config.yaml
rope_fraction: 1.0
qk_norm: true
seq_len: 1024
train_tokens: 97690000
Each number is 128 + 24 x the weight over its row's rms, rounded and kept within 0 to 255. Layers, rows and columns count from 0. The size above them is the row's rms in percent of the matrix's.

# layer 2 MLP down (transposed), 256x96, rms 0.286, rows 118-141, columns 0-95
size [112  95  98  87 101  93 113  96 131  92 110  98  96 100  94 109  97  94 114  93  96  99 105  86]
[[108  81 138 164 109 134 158 137  95 122 128 164 150 145 107 135 135 160 148 105 118 155 129  97 154 133 126 106 134  89 169 140 129 115 131 144 155 142 120 130 116 142 149 128 132 128 132 135 154 102 139 152 146 156 118 105 159  77 112 177  93 164 166 132 128 138 163 112 138 143 152  94  58 115 104 121 126 176 152 134 141 121 125 110 138 110 113 133  54  94 142 127 108 137 103 126]
 [137 106 117 153 127 116 138 130 126 110 125  96 104 186 147  99 150  65 132 120 143 161 122 114 149 110 140  91 148 186  85 161 103 132 131 114 113 103 125  80 116 152 152 110 168 131 111 181 113  82 159  98 126 108 136  98 143 157 101 131 130 100 116 142 102 152 131  82 158 127 146 124 107 117 121 125 132 120 120 131 123 114 125 139 167 122 138 160 107 148 148 112 104  81 110 136]
 [117 139 124 163 124 101 118 109 145 164 124 144  75  99 118 161 167 152 176 115 158  89 155 119 159 108 121  75 124  62  98 136 141 130 123 174 153 122 126 116 116 125 101 106 115 129 138 132 129 130 169 135 117  99 156 124 162  98 128 141 132 122 141 113 169 113  79 143 127 169 134 162 162 146 112 106 188  97 130 114 112 164 109 133 129 125 140 122 136 113 143 128 139 112 144 135]
 [122 124 132 141 142 159 153 155 107 125 110 124  79 126 134  87 144 153 113 128 151 128 133 123 146 151 117 105 136  47 155 128 136 147 125 134 143 138 154 139 150 124 151 139  95  99 145 154 130 123 136 124 156 155  81 110  80 135 133 159 148 144 131  80 126 108 105 137 134 128 127 165 153 112  90 137 137 132  99 107 128 140  73 166 172  90  83  95 128 122 138 171 135 130 114  89]
 [125 139 128 104 152 131 138 147  95 132 121  76 128 108 117 103 116 119 159 125 152  98 116 135 174 142 183  83  79 123 178 121 128 142 116 138 135 145 146 194 118 105 126 110  96 159  89 117 147 110 128 115 141 114 131 122 127  95 157 119 149  92 136  62 132 102 132 130 149 132 108 134 145 102 170 134 126 127  62 121 155  80 139 127 137 138 127 122 151 129 117 147 109 117 117 131]
 [148 113 113 162  93 142 103 121 150 174 132 142 118 142 111 131 128 113 102 136 152 150 159 101 145 120 137 140 121 128 171 165 154 112 109 123 126 181 130 139 167 102 102 139 144 115 152 134 123  95 124 140 158 122 173 136 137 140 107 175 131 167  95 109 120 177 141 151 113 132 152  97  97 171  98 136 122 128 124  99  91 111 102  99 112 113 148 106 105 152 109 129  67 171 116 144]
 [126  99  96 145 158 138 114 173 156 130 124 192 122 155 101 115 107  79 146 149 104 149 165 105 122 131 145 117 100 190 148 115 131  56 146 108 105 108 164 127 171 154 149 143 154 166 117 129 120 144 126 107 128 161 109 102 118 140 134 137 120 171 144 139 134 108 109 146 131 133 120 106 165 131 140 165 126  92 117 109 146 125 126 119 111 144  90 107 126 159 128 159 142 149 149 122]
 [108 142 124  74 111 100 116 146 149 141 127 113 141 134 108 143 135 151 109 155 155 132 195  76 120 119 148  86 138 114 101 183  98 137 161 174 129 147 119 103 156 106  92 129 145 114 101 140 147 134  95 110 169 120 126 130  81 102 100 125 123 121 105 108 122 113 163 149 142 123 108 122 125 137 127 128 132  82 150 154 149  91 160  97 119 110 114 111 142 125 140 134 102 106 103  79]
 [ 78 120 137 115 105 192 119 132  96 117 154 151 101 104 134 136 123 168 131 106 133 129 127 111 139 138  90 133 101 136 154 119  89 144 131 145 128 142 161 136 171 107 136 143 121 136 114  72  99 141 170 157 117 134 154 139 143 134  91 120 118 153 150  97 109 112  62 136 144 141 128 172 107 178 129  92 127 112 148 135 169 106 116 153 130 136 131 173 165 105 154 129 124 140 125 145]
 [161 130 114 117 126 142 141 112 143 166 138 134 112 120 124 166 131 131 130  72 162 136 137 125 128 145 160 128 167  97  67 155 116 179 165 158 143 114 137 146 113  81 141 109 140 150 105  99 164 117 139 107 130 149 151 137 138 120 154  80 120 130 133 158 110 127 165 134 189 124  96 127 103 112 132 118 135 142 146 124 167  98  98 149 104 158 123 106 125 161 134 118 109 129  75 155]
 [133 137 127  83 146  69 124 152 136 158  95 118 114 163 116 148 127 144 144 136 116 113  99 171 121 105 170 119 132 118 111 116 115 143 160 136 154 153 118 118 106 149 165 115 104 141 163 169 125 134 151  73 134 111 127 100 135 139  80 147 141 134 124 125 151 113 131 140 135 149 132 147 119 155  91 153 175 113 171 117 143 137 102 122 129 127 157 152 140  75  79 145  90  84 144 108]
 [145 182 133 130 117 187 131  85 119 142 113 110 141  90 121 137 194  97 127 100 112 137  77 110 134 141 178 128 113 102 139 136 129 108 123 148 139 105 155 112 155 181 148 118 135 148 144 115 117 156 134  93 119 121 137 149  94 148 160 178 143 114 134 117 143 103  94 139 129 141 106  76 175 154 107 141 101 161 106 154 139 139 129 136 163 114 117 129 150 132 138 135 115 150 120 129]
 [ 88 107 125 122 189 143  96 123 154 129 129 119 114  91 102  99 125 110 139 122 156 135 126 103 162 107 169  59 118 143 109 138  99 121  75 118 137 154 122 152 140 141 151 130 117 136 157 136 130 115 129  82 147 116 179 117 139 120 102 125 102  91 123 109 135 124 159 181 124 179 130 114 121 126 179 139 138 115 107 111 174 132 109 120 100 103 118 118 124 143 154 147 145 124 146  92]
 [100 142 122 135 136 152 150 129 115 122 146 122 125 129 143 185 117 119 162 100 157 152 157 155 153 136 123 155 140 171  99 123 148 101 136 125 152 115 103 147 127 169 150  98  85 136 141 133 104  96 143 124 116 123 107 127 159  79 123 100 132  99 126 145  93 177 125 134  88 110 160 193 168 157 116 142 142 137 114 119 119 182 102  88 113 157 130 153 125 115 121 136 131 114 166 150]
 [ 77 151  75 122 126 126 130 132 115 158  83 108 137 163 160 113 110 154  92 121 153  63 149 118 125 114 141 166  91 129 128 122 131  98 127 129 126 124 132 117  92 160 173 123 136 187  93 170 127 141 135 135 109 146 106 151 152 121 123 108 113  95 138 141 130  86 146 137 133 131 135 128 153 141 149 157 118  65  90 130 138 133 137 108 109 134 147 137 111 123  93  88 109 105 142 121]
 [129 145 139 110 136 133 153 118 160 114 147 124 130 176 135 129 126 159 117 130 136 116 171 138 114 145 106 113 136  87 150 142 149 151 136 118 152 163 132 112 125 148 138 174 138 122 119 121 115 115  68 153 133 145 130 108 120 128 104 158 101 138 179 114 136 153 160 142 155 172 140 200 143 147 110 127 111 163 113 153 145  58 129  94  98 107 145 147 136 149  89 136 177 144 112 117]
 [132 139 136  97 129 136 162 108 107 161  88 127 127 109 143 133 124 129 138 177 102 111 102 118 116  58 145  73 112 131 157 153 130  93 135  93 123 136 139 154 109  99 117 131 175 182 121 111  71 111 132 170 112 132 107 145 147 124 154 170  91 129 129 133 125 146 129 109 160 117 106 156  93 139 100 116  89 126 156  90 130 123 143 115 110 154 139 141  88 138 110 119 124 128 101 114]
 [141 161 110 134 126 109  96 106 116 147  89 140 132 131  76 109 139 132 133 154 133 166 114 135  98 115 111 114 123 122 129 142 135 123 130 160 113 128  90 155 201 120 156  69  86 134 156 133 128 133  91 157 124 137 156 142 111 108  92 114 112 112 117  89 168 123 136 140 127 129 115 152 125 143 163 110  96 171 174 153  92 117 171 121 116 106 136 125 100 115  95 125 131  84 157 135]
 [122 118 155  96 137 102 144 147 107 150 141 114 106 128 148 151 137 102  99 119 143 146 143 145  94 165 112 142 155 182 119 181  88  97 153 108 168 156 153 114 151 107 157 158 137 137 155 123 142 111 134 132 130 120 130 145 168 146 115 105 112 138  96 125 150 114 133 126 130 127 121 114 147 103 152 127 100 146 182 143 145 120 158 112  65  99 157 128 140 135 177 106  64 113 115 140]
 [121 184 117 122 120 122 154 100  98 101 121 139 153 108 132 113 121 154 141 142 149  88 136 167 131 115 110  88 117 113 141  94 134 135 150 175 120 138 155 149 153 184 143  64 150 134  95  80 126 133 136 115 129 141 142  92 140 107 152 130 141 138 128 139  95  85 156 106  85 146 139 103 150 121 129 163 111 159 132  98 122 100 119 182 143 118 162 123 143 139 127 138 120 165 129 158]
 [139 102 165 169  86 134 143 139 151 100 130 123 144 156 134 136 108 150 153 100 129 148  59 135  99 143  99 144  95 118 130 133 170 139 161  77 125 122 116 106 155 140 147 130 134 160 106 126  92 112 148 109 105 138 113 130 107 140 145 145 144 133 137 170  72 114 134 141 132 127 115 155  73 119 113  96 153 117 163 173 127 112 122 111 122 121 125 123  82 158 104 171 152 127 126 100]
 [119 154 130 143 117 144 125 120 101 166  94 110 124 132 115 169 141 119 123 124 111 101 157 138 147 132 161 181 134 182 167 102 127 101 133 114 102  91 171 117 163 132 153 137  87 143 117 111 119 126  87 111 142  92 143 156 117  85 138 166 123 123 165 146 133 106 104 148  91 128 110 137 159  73 136 112 137 116 147 128 162 119 127 157 116 132 152 135  86  79 148 157 122 153 109 145]
 [109 146 144 138 136  91 110 125 139 141 108 103 180 108 102  82 131 132 134 125 127 118 152 126 104 147 124 105  87 109 131 127 127  55 167 126 177 139 109 141 195 115 150 149 100 149 132  72 136 123 108 148 149  97 131 127 102  86 134 137 139 109 133 108 115 160 138 107 110 112 121 143 164 154 146 148 119 130 140 103 172 126 116  93 113 135 129 146 119  93 120 118 141 183 107 130]
 [148 121 122 100 130 128 169 152 132  97 115 171 132 175 106 124 157 137 162 133 103  81 103 113 137 124 112 143 146 120 138 170 122 106 158 158 145 126 165 152 138 116 134 169 141 140 159 115 164 110 123 104 128 107 118 108 136 135 147 107 163 139 117 157 174 140 137 131 112 134 179 137  85 155 134 133 155 102  59 137 152 123 120 164 107 139  77 146 145 125 161  96 131 129  97 119]]
# layer 2 MLP gate, 256x96, rms 0.302, rows 119-142, columns 0-95
size [ 99 111  96  98 108  86  93  79  95 117  86  91  98  97 108  92 101  99  88  88  86 100  87  83]
[[147 126 102 172 144 116 131 124 121 140  92  87 129 148 160 140 154  69  77 139 128 152 125 111 130 136 147 117 155 138 110 149 135 126 137 128 129 113 142  92 146 147 174 138 135 108 127 168 107  86 174 117 153 130 135  88 147 154  96 113  96 108 145 138 116 119 120 139 164 127 132 112 115  93 144 136 150  94 129 154 130 116  71 121 161 128  61 129  93 170 144 118 114 114 117 101]
 [127 116 150 159 153 120 116 143  96 149 149 130  98 152 111 165 143 125 128 169 103 117 149 119 148 160 118 116 131 182 110 161  68 134 126 148  97 131 128 148 113 151 115 137 110 159 102 127 118 125 148  93 147 125 142  89 110 117 104 105 131 120 153 115 124 135 153 146 183 138 151 117  87 134  70 117 131  79 143 181 162 143 118 145 145 112  89 162 143  94  92 117 142 127 109 138]
 [146  92 121 141 129 117 144 102 103 116 122 147 149  90 137 114 158 146  73 128 100  96 122 148 112 152 143 138 121 199 154 133  96 126 135 121 100 140  98 119 120 118 110  71 166  93 133 119 138 132 141 120  94  89 134 156 136 140 133  61 149 173 108 176 113 136 110 148 125 105 148 108 116 132 166 122 108 127 128 131 124 136 138 138 103 153 168 125 100 113  97  98 166 126 148 123]
 [118 127 126 154 142 178 115 146 150 123 140 134 132 129 103 107 153 122  97 115 139 115 120  87 147 138 129 120  90 123 125 126 117 150 113 132 140 180 148 162 123 110 126 193 140 145 123 116 121 157 134 131 127 156 131 113 148 110 131  55 160 108 149 100 115 123 136 138 141 141  93 130 118 162 130 142 140 116 148 140 130 140 165  86 212 168 132 112 124 124  54 119 118 146 129 148]
 [159 135 148  88 150 143 144 119 147 100 122 129 128 109 114 143 151 165  87 125 133 110 120 158 145 125 113 129 122 143 113 139 168 106 133 131  80 146 139  74 109 109 190 130 124 137  92  87 120 176 142 135 164 129 144 103 176 143 136 135 110 149 167 138 128  97 135 108 161 114 105 116 143 120 123  72 110 136 155 114 166  78 107 143 106 154 154 134 124 139 140 120 149  95 140 162]
 [124 118  88 109 155 107 123 185 120 129 125 187 119 142 135 113 123  96 136 142 130 161 173 187 153 122 161 113 109 140 140  93 117  77  90 121  99 109 150 134 129 105 153 141 165 128 102 144 105 112 104 126 108 126 139 120 130 123 203 128 137 139 142 162 105 126 136  96 145 133  81 153 167 157 129 116 116 149 142  82 144 140 146 148 137  99 140 132 120 126 137 142 129 144 109 156]
 [114 121 179 127 144 141 112 171  94 151 168 112 117 126 104 152 131 147 167 108 124 106 133 108  97 124 129 138  97 141 127 111  80 103 144 139 109 127 140  90 125 108 156 100 176 145 159 150 137 128 142 130 103 144 134 118 146 155 136 114 138 170 139 125 154  80 105 150 115  98 106 114  99 133 181 146 143 135 139 132 117  88 145 117 144 144 138  97  76 175 176 157 109 100 133 110]
 [122  98 115 148 134 148 160  80 137 139  96 115  91 136  96 145 139  99 120 112 147 132 151 129 142 116 140 148 117 133 145 171 106 132 133 138 144 147  98 116 166 133 140 132 141 161 106 122  82  95  75 120 197 123 135 135 108 140 172 118 153 151  96 125 121 115 131 114 137 136 146 138 121  99 181 115 143  57 164 131 104 108 143 120 132 183 146 124 141 143 127  97 133 156 153 108]
 [163 134 122 128 140 151 152 132 108  91 128 167 153 120 108 124 144 128  75 138  81 112 114 148 131  92  64 146  98 122 164 101 136  71 161  93 123 134 132 104 152  90 105 109 156 140  91 114 105 136 126 146 167 126 140 119 154 161 133 132 160 131 175 102 124  85  91 116 133 154 144 172 145 122 124 135 119 108 107 125 135  92 109 132 135 125 109 149 118  93 145 114 118 115 123 160]
 [150 105 134  71 105 104 148 146 114 121 108 127 140 138 174 149 104 106 129 148 164 108 128 169 135  97 163 123 156 170 152 165 122 106 121 110 163 153 136 125 129  83 144  95 151 138 130 202  99 134 181  83 141 145 149 145 111 157 117 163  94 119 125 125 127 126 146  96 135 122 122 145 114 145 137 134 125 127 119 110 103 105 119  77 136 120  79 134 137 107 143 120 143 101 142 120]
 [128  93 101 126 139 151 137 154 123 172 134 127 165 127 130 132 130 117 130 159 128 105 106 101 117 121 110 123 116 120 160 115 125 120 105 131 124 153 106 140 107  89 148 106 141 143 110 157  76 123 140 139 113 180 102 109 136 139 115 102 114 151  95 151  95  93 121 166  94  64 122 166 139 127  98 119 187 109 120  96 111 145 173 120 126 167  91 150  90 153 117 162 146 105 114 139]
 [135 167 146 139 128 132 125 157  85 150 100 121 134 123 120 142 164 123 120 147 155 100 107 129 109 112  97 109 155 119 135 125 144  90 128 189 138 113 143 130 122 102 151 140 114 168  80 148 137 100 152 140 154 161 111 136 137 145 165 145 181 106  97 140 130 152 135 144 121  69 145 137 140 105 104  86 126 110 147 124  94  92 129 132 143 129 151 148 141 118 119 190 125  88 162 164]
 [138 119 137 175 115 137 139 147 136 142 147 115 135  97  98 145  81 145 148 141 146 129 115  98 127 134 159 104 117 105 181 109 134 129 135 178 125  82 111 132 133 124  90 129 145 160  75 123 123  92 194 119 141 124 152 127 111 146 143 166  99 119  95 141 147 131  95  95 151 122 124 170 112 136 123 117 163 130 120 133  72 144 133 106 102 132 138 148 150  97 129 102  95  80 121 144]
 [ 90 115 122  96 110 146 160 125 158 124  73 137 116 140 136 126 118  95 118 136 139 110 156 161  76 114 111 146 166 133 110 151 121 102 132 137 150 140 132 110 106 133 193 159 160 139 122 111 130 164 145 123 105 111 168  98  82 115 113 121 108 121 119  91 121 145 104 188 150 138 143 161 118 159 139 167 159  89 134 127 122 107 144 123 149 102 153 161 126 115 166 137 167 110 121 136]
 [ 98 162 190 121 150 139 127 130 199 128 162 139 129 155 103 177 158 132 122 157 120 136 132 150 136 145 102 155 148 138 142 143 128  78 117 162 129 126 143 131 124 161 131 153 118 133 140 107 156 135  99 142 150 140 105 102 135 108 109 110 120 165 160 114 139 151 158 115 122 111  86 141  97 164 116  98  98 121 120 170 145 120 131 110 128 176 107 119 131 110 105 189 111 141  95 132]
 [128 145 126 118 134 119 125  99 132 131  96 164 135 137 109  82  95 111 145 132 122 151 148 128 153 153 117 130 144  88 197 135 128 122 161 141 161 135 115 108 115 145  99 189 172 124 116 141  94 168 126 129 150 173 139 117 101  86  99 137  82  89 111 152 141  90 130 148 145 142 127 112  93 134 113 145 126 176 112 148 128 135 140 100 110 165 120 134 102 151 148 135 119 108  83 120]
 [141  79 137  93  92 136 110  81  98 147 138 109 142 119 143 122  88 171 109 150 154 139 110 117 105 158 102 151 160 162 148 142 146 150 138 129 157 136 135 121 178 126 124 109 157 139 114 106 121 149 150 115 104 148 122 162 126  98 123 167  64 113  91 113 117 130  92 140 158 141 149 105 134 130 140  80 126 127  86 143 109 131 163  90 151 164 133 154 143  85 144 116 110 136 125 120]
 [ 77  73 161  97  97 146 120 164 137 144 124 124  88 118  86 135 152  81 105  95 129 168 150 128 145 101 161  89 127 136 153 174 101  87  99 148 145 135 132 117 131 148 187 134 138 139 131 117 124 127 143 174 129 172 110 161 109 160  99 127 117 128 126 141 148 103 122 143 144 105 135 127 119 149 130 126 160 105 156 158 131 109 131 108 116 155 163 145 147 142 115 130  92 123 140 109]
 [119 141 146  85  92 132 160 121 123 116 120 123  70 159 121 138 137 131 125 134 161 113 136 170 136 122 140 141  95 178 157 109 162 132 153 145 133 127  97 146  75 158 141 119 171 133 154 137  86 120 118 139 181 134 131  89 105  99 111 106 140 159  91 103 135  60 115 126 137 133 107 152 110 136 137 153 109  88 110 119 131 109 158 144 152 137 153 148 149 111 123 148  98 151 137 136]
 [135 130 131 106 149 159 130 141 142 127 117  84 138 103 131  93  95 144 115 132 146 130  77 159  69 147 105 126 128  84 169 108 157 143 140  93 107 159 127 135 136 115 148 116 114 157 122 144 106 133 142 125 130 135 128 115  97 175 114 162 139 121 158 134  92 120 119  92 154 151 128 127 124 137  79 114 114 113  93 203 158 101 143 161 141 143  78 135 136  86 113 116 117 135 113 114]
 [137 134 139 120 117 115 109 139 145 106 128 127 132 130 145 128  94 128 153 110 163 115 122 113 105 136 102 114 163 132  84 113 156 151 130 143 145 152 109  89 151 116 179 144  95 103 125 161 174 139 126 168 139 164  91 137 145 104 122 126 135 122 138 119 127 141 133 104 147 118 111 140 194 180 134 131 109 126 131 111 146 179 124  83 126 128  72 136 120 124  67 120  79 101 122 165]
 [118 136 127 109 109 112 152 122 130 131 132  95 137 153 104 119 131 174 120 107 141 100 104 159 102 132 117 131  85 131 105  96 135 156 126 130 117 129 130 111 121 160 160 120 129 167 122 123 118 106  82 122  91  90 109 115 128 118 136 106 139 164 195 115 140 137 123 128 154 116  86 104 154 111 121 153 111 140 138 103 132 135  99 169 149  99 146 118 112 170 121 164  75  54 101  98]
 [167  85 136 124 108 196 132 128  61 137 151 152 131 130 133 114  90 148 112 117 103 139 138  94 137 142  78 148 147 130 130 116 115 138 136 180  95 179 126 133 124 138 133  93 122 131  93 103 113 113 124 133 133 149 111 132 170 122 129  89 153 117 172 171 130 114 146 162 164 100 137 104 108 101 119 123 134 153 127 144 145 119 123 134 120 112 156 134  93 148 120 172 117 170 137 115]
 [ 98 166 165 134 130 149 119 155 165 139 112 152 154 115 130 106 121 139 136 129 138 116 134 131  72 126 130 161 121 126 153  98 133 109 187 166 122 114 116  92 142 156  87 127 106 166 107 113 109 129  85 155 156 125 149 115 131 142 114  89 109 118 162 174 112  97 137 134 132 125 128 108  97 120  80 165 141 142 177 148 146  98 120 118 114 184 131 140 167 119 120 131 102 102 105 122]]
# layer 2 MLP up, 256x96, rms 0.312, rows 119-142, columns 0-95
size [ 81 102  95  97  98 113  92 134  91 117  93  93  88  91 112 103  88 105  91  93  91 102  82 126]
[[137 146 142 108 103  97 135 146  97 117 115 162 130 142  85 158 148 137 148 105 119  95 124 111 126  77 105 153 129  67 140 170 142 137  84 113 108 139 125 180 131 103 112 134 172 139 105 133 142 130 144  94  96 144 140 149 132  85 161 164 153 147  70 127 130 117 125 137 133 125  89 140 123 129 137 137 123 151 152 126 147 137 126 118 172  97 186 104 132 120 108 151 135 170 133 139]
 [110 150 154 179 118 123 113 128 124 137 136 135 104 108  52 142 160 122 143 151 142  83 143 123 148 152  91 142  96 182 140 121  51 144 129 123 106 129 131 165 138 166 112 126  83 125 139 118 114 156 125 135 117 124 144 108 139 133 111  91 145 144 152 110 147 135 121 157 131 135 129 144  85 147  87 116 141 113 128 143 147 122 108 147  93 147  96 112 132 123 148 131 174  94 122 165]
 [153  99 118 114 104 121 133 118 105 121 149 137 158 122 116 130 160 112 121  95  97 139 128 130 112 123 149  99  97 167 116 111 109 134 116 137 112 129  51 148 124 115 154 131 167 112 121 140 151 126 123 101  67  79 127 136 118 139 140 109 135 136 119 158 115 149 106 144 115 128 141 106 106 130 203 129  92 115 157 141 122 113 130 110  87 121 206 147  94 107 103  91 132 145 127 125]
 [178 119 159  95 121 144 112 157  98 131 147 137 158 110  97 147 137 152 129 127 175 122 123 175 152 102 174 106 142 125 134 120 173 141 139 163 109 132 128 134 148 108 128 128 171 132 131 155  59  70 124 114 143 154 118 130 125 130 126 124 167 135 135 114 124 149 119 135  82 143 111 121 141 122 144 125 106 125  99  56 116 149 136 132 130 157 140 128 146 155 143 146 160 158 134 175]
 [149  99 171 106 140 139 189 130 157 104 126 127 108 107 139 147 132 132 102 111 140 116 135 141 152 136 110 131 136 131 128 154 168 136 120 157 132 150 114  84 102 105 185 153 163 138 118 116 127 158 143 134 149 154 103 124 140 120 144 142  80 145 125 113 135 100 148 109 122 102  93 109 163 132 107  73 132 127 131 114 143 110 115 146  77 174 186 120 170 137 156 115 153  88 100 133]
 [125 100  90 119 161 123 137 157 170 123 157 134  88 174 135 134 116 129 132 133  74 145 176 103 149 110 130 141 122 127 148 116  89  85 150 119 127  85 156 133 126 161 138 164 130 127  82 120 141 108 159 111  84 132 145  97 123 157 127 182 129 121 127  89 147 120 108 126 140 124 122 113 158 159 135 128 134 113 153  75 159 106 138 167 117 146  99 130 159 118 112 136 169 131 152 120]
 [113 180 176 125 136 101  93 137 172 131 112 138 165 130 122 114 164 117 136 129 137 103 124 124 139 113 128 134 110 159 165 132 149 139 126 121 172  72 141 130 114  98 166 110 120 146 161 187 153 116 154 106 116 112 123 126 161 147 147 144 112 139  82 136 152 130 135 133 138  99  78 125 142 171 146 127 135 145 181 173 125 153  88 143 101 126 155 145 131 133  87 136 111 121 141 120]
 [124 120 131  94 112 188 116 155  95 111 127 166  78 148 126 132 121 175 126 117 123 136 115 127 151 139 113  99  78 159 121 132  93 116 110 151 140 152 168 119 135 129 141 123 132 160 138  71 118 144 130 155 122 151 171 163 150 169 120 144  90 146 152  97 135 116  74 139 133 136 128 157 123 168 141 113 119 128 136 139 173 106 136 145 140 157 126 127 157  81 131 152 138 118 163 155]
 [172 124 122 185 158 162 140 105  93 115 133 124 162 126 112  97 117  69 150 133 100  84 129 125 116 114  86 151  75 165 129 144 136 134 158 105 116 106 112 157 136 132 119 127 122 143  66 147 128 128  85 130 143  84 137 111 140 148 121 116 149 126 155 124 148 109 127 144 145 134 145 169 112  80 128 114 137 123 150 144 117  71 129 162 120 104 128 126  89 121 111 124 131  92 122 110]
 [100 143 107 132 139 143 112 122 146 141 121 138 123 158 139 162 146 112 121 107 120 173 116 138 132  91 135 104 124  93 159 124 175 109 115 144 144 109  73  71 118 141 154 143 120 143 154 140  66 154 128 153 150 135 147 125 136 146 129 172  92 152  69 158 128 125 114 153 153  97 104 142 133 116 163 138 173 117 141 114  98 108 140 173 131 136 149 142 152  82 136 120 153 138  98 135]
 [122 129 127 118 146 130 113 142 156 122 133 149 143  92 131 129 107  89 130 149 204 139 124 113  69 164 117 119 135  88 119 132 149 128 136 121 136 149  93 118 162  78 157 134 131 163 146 136 131 145 116 149 110  97 103 143 161 166 118 129 103  84 140 140 100 124 146 106 127 154 118 135 132 146 161 139 135  83  96 116  84  73 146 166 132 146 132 142 155 132 170 123 129 141 109 168]
 [132 118 163 174 125 124 105 121 104 108 140 120  97  90 106 119 117 135 139 118 145 102 128  78 101 132 132 140 120 161 145 129 139 187 148 125 149 120 142 174 116 121 137 112 161 114 111 157 137 157 105  74  97 130 140 117 143 125 155 113 149 114  99 113 163  70 129 144 147 102 148 104 117 123 148 141 125 177 131 127 126 136 113  73  70 102 163 163 141  91 110 100 125 142 124 131]
 [ 95 159 120 117  87 171 104 145 114  96 111 120 117 159 101 114 104 120  94 123 132 136 110 103 119 115 143 132 101 141 167  99 128 155 141 154 134 137 161 141 133 167  93 136 149 139 146 150 161 143 129 141 129 163  99 130 107 186 165 161  92 120  75 153  99 142 140 143 205 141 134 129 120 130 148 113 129 132 132 102 146 117 134  77 127 106 147 151 136 100 136 149 144 119  93 147]
 [151 187 141 102 145 127 120 153  80 140 125 138  93 121 129 134  78 132 136 115 128 126 126 101 124 128 129 130 150  96 106 126 117 113 131 107  86 132 154 109 101 158 122 113 140 124 165 119 138 118 166  71 147 164 156 121 154 181 152 104 169 126 113 155 173 141 154 105 101 129  97 121 129 118 125 138 144 131 177  89 110 154 122  79 148  74 100 103 131 109 123 126 132 122 111 123]
 [121 150  94 103 116 106 175 123  83 113  62 161  76 146 126  33 110 155 131 137 128 132 157 117 142 144 165 129 130 154 148 156 119 167 116 135 113 105 105 150 121 159 102 125 111 140 148 115 104 106 143 136 147 122  72 116 123 129 127 166 133 123 111 120 123 136  99 149 133 155 134 156 153 110 147 120 113 100 128  97 143 149 132 135 161 111 142 120 148 141 104 133 136 148 134  94]
 [151 111 129 112 122 129 129 134 125 125 142 162 164 163 185 138 163 122  88 124 114 105  86 150 112 113 158 116 132 138  93 142 181  95 129 139 135 123 149 131 147 117 157  68 133 140 153 159 116 120 162 139 129 115 101 147 141 176 143 156 163 139 120 124 108 111 137 102 152 142 126 145 148 145  99  86 119  83 154 108  71 142  99 141 128 118 151 130 142  99 157  98 157 162 139 138]
 [127 140 136 149 146 118 171 150 160 100 117 179 138 116 133 155 182 132  98 119  94 141 102 143 147 117 136 118 113 128 141  93 108 102 119 111 114 124 177 106  86 137  95 157  83 151 147 121  90  95 145 147 144 104 107  84 143 149 109 109 171 145 160 137 101 128 149  90 106 125 131 142 142 123 143 137 162 135  90  98 147 138 123 157 107 129  96  82 127 173 107 136 132 118 157 135]
 [143 141 167  73 119 115 148 172 106 100 107 131 114 121 163 121 130 111 127 126 132 135 156 161 104 146  73 126 170 139 124 145 117 123 145 104 144 132 145 114 139 118 103 110 154 130 139 102 132 146 177 167 140  97 117  99 140  90 109  96 107 114 119 137 136 129 137 127 116 198 132 139 156 141 128 106 131 150 168 120 115 140 147  94 109  99 150 161 152 117 202 125  98  96 134 134]
 [171 106 158 113 122 162 142 133 149 156 126 145 113 157  90 108 149 150 162  88 150 133 132 143 186 141 145 151 116 169 111  88 169 130 134 170 121 142  89 172  72 133 120 125 144 179 139 132 112 131 118 125 130 140 136 162 126 101 145 118 128 124 133 115 192 127  94 154 138 119 119 128 145 136 148 134 125 116 137  94 108 142 159 125 147 107 145 123 189  90 115 133 112 126 148 127]
 [100 146 167 125 131 121 129 140 155 135 109 155 123 151 144 108 142 126 115 158 135 146 171  99 151 115 123 108 161 146  91 122  84 148 113 198 125 123 153 140 127 145 108 139 135 115 151 117 160 104 127 134 110 127 167 114 118 144 137 115 106 140 100  90 174 144 123 147 126 147 138 146 177 141 142 135 132  93 130  53 131 160 117 115 124 145 178  93 182 120 130 134 131 102 164 148]
 [132 123 120 127 114 133 126 103  98 162 119 141 163 147  90 137 135 150 129 147 101 155 131 141 145 101 130 149  98 120 164 113 116 132 151  74 127 101 146 152 114 157 103 161 129 182 145 114 100 110 120 107 121 125 134 162 112 128 122 142 114 134 166 125 147  73 121 109  95 148 133  94  76  84 128 124 112 133 124 128 117  92 102 187 185 118 150 103 119 123 171 152 162 154 127 131]
 [176 150 124 150 121  80 138 110 140 128 141 114 145 114 107  65 147 166 127 175 138 134 123 138 104 134 146 168 102  98 117 100 127 146 119 103 117 144  94 163 100 127 174  91 105 161 129 123 172 100 134 139 149 132 107 184 122 148 122 110 138  93 129 116  84 133 132 132 141 144 110  89 146 147 145 159 116 154 133  95 124 118  76 160 133 142 126 135 125 106 113 109 122  90 120 157]
 [121 101 153 154 110 143  94  96 109 136 149 114 104 122 131 162  98 146 105 126 154 143 160  86 138 106  85  95 127  92 115 118 149 105 124  97  81 137 149 150 107 168 143 126 148 138  94  80 128 130 148 157 113 124 133 136 123 100 128 140 111 171 157 136 147 127 123 174 142  88 108 114 103 117  81 125  93 151 140 110 125 115 145 102 133 143 203 120 139 143 103 140 124 163 129 152]
 [165 101 154 151 106 152 208 135 130 148 116 126 138  98 114 115 116  97 135 107 165 102 147 123 117 150 114 164 165 118 121 117 168  88 132 142 114 108 127 157 111 125 127 103 165 162 142  98 149 131 152 139 116 152 159 102 103 161  91 112  98 114 114 108 143 161 131 159 132 161 116  95 126 116 119 162 112 139 146 153 114 117 176 133 101 111 150 165 149 125 143 111 112  79 103 127]]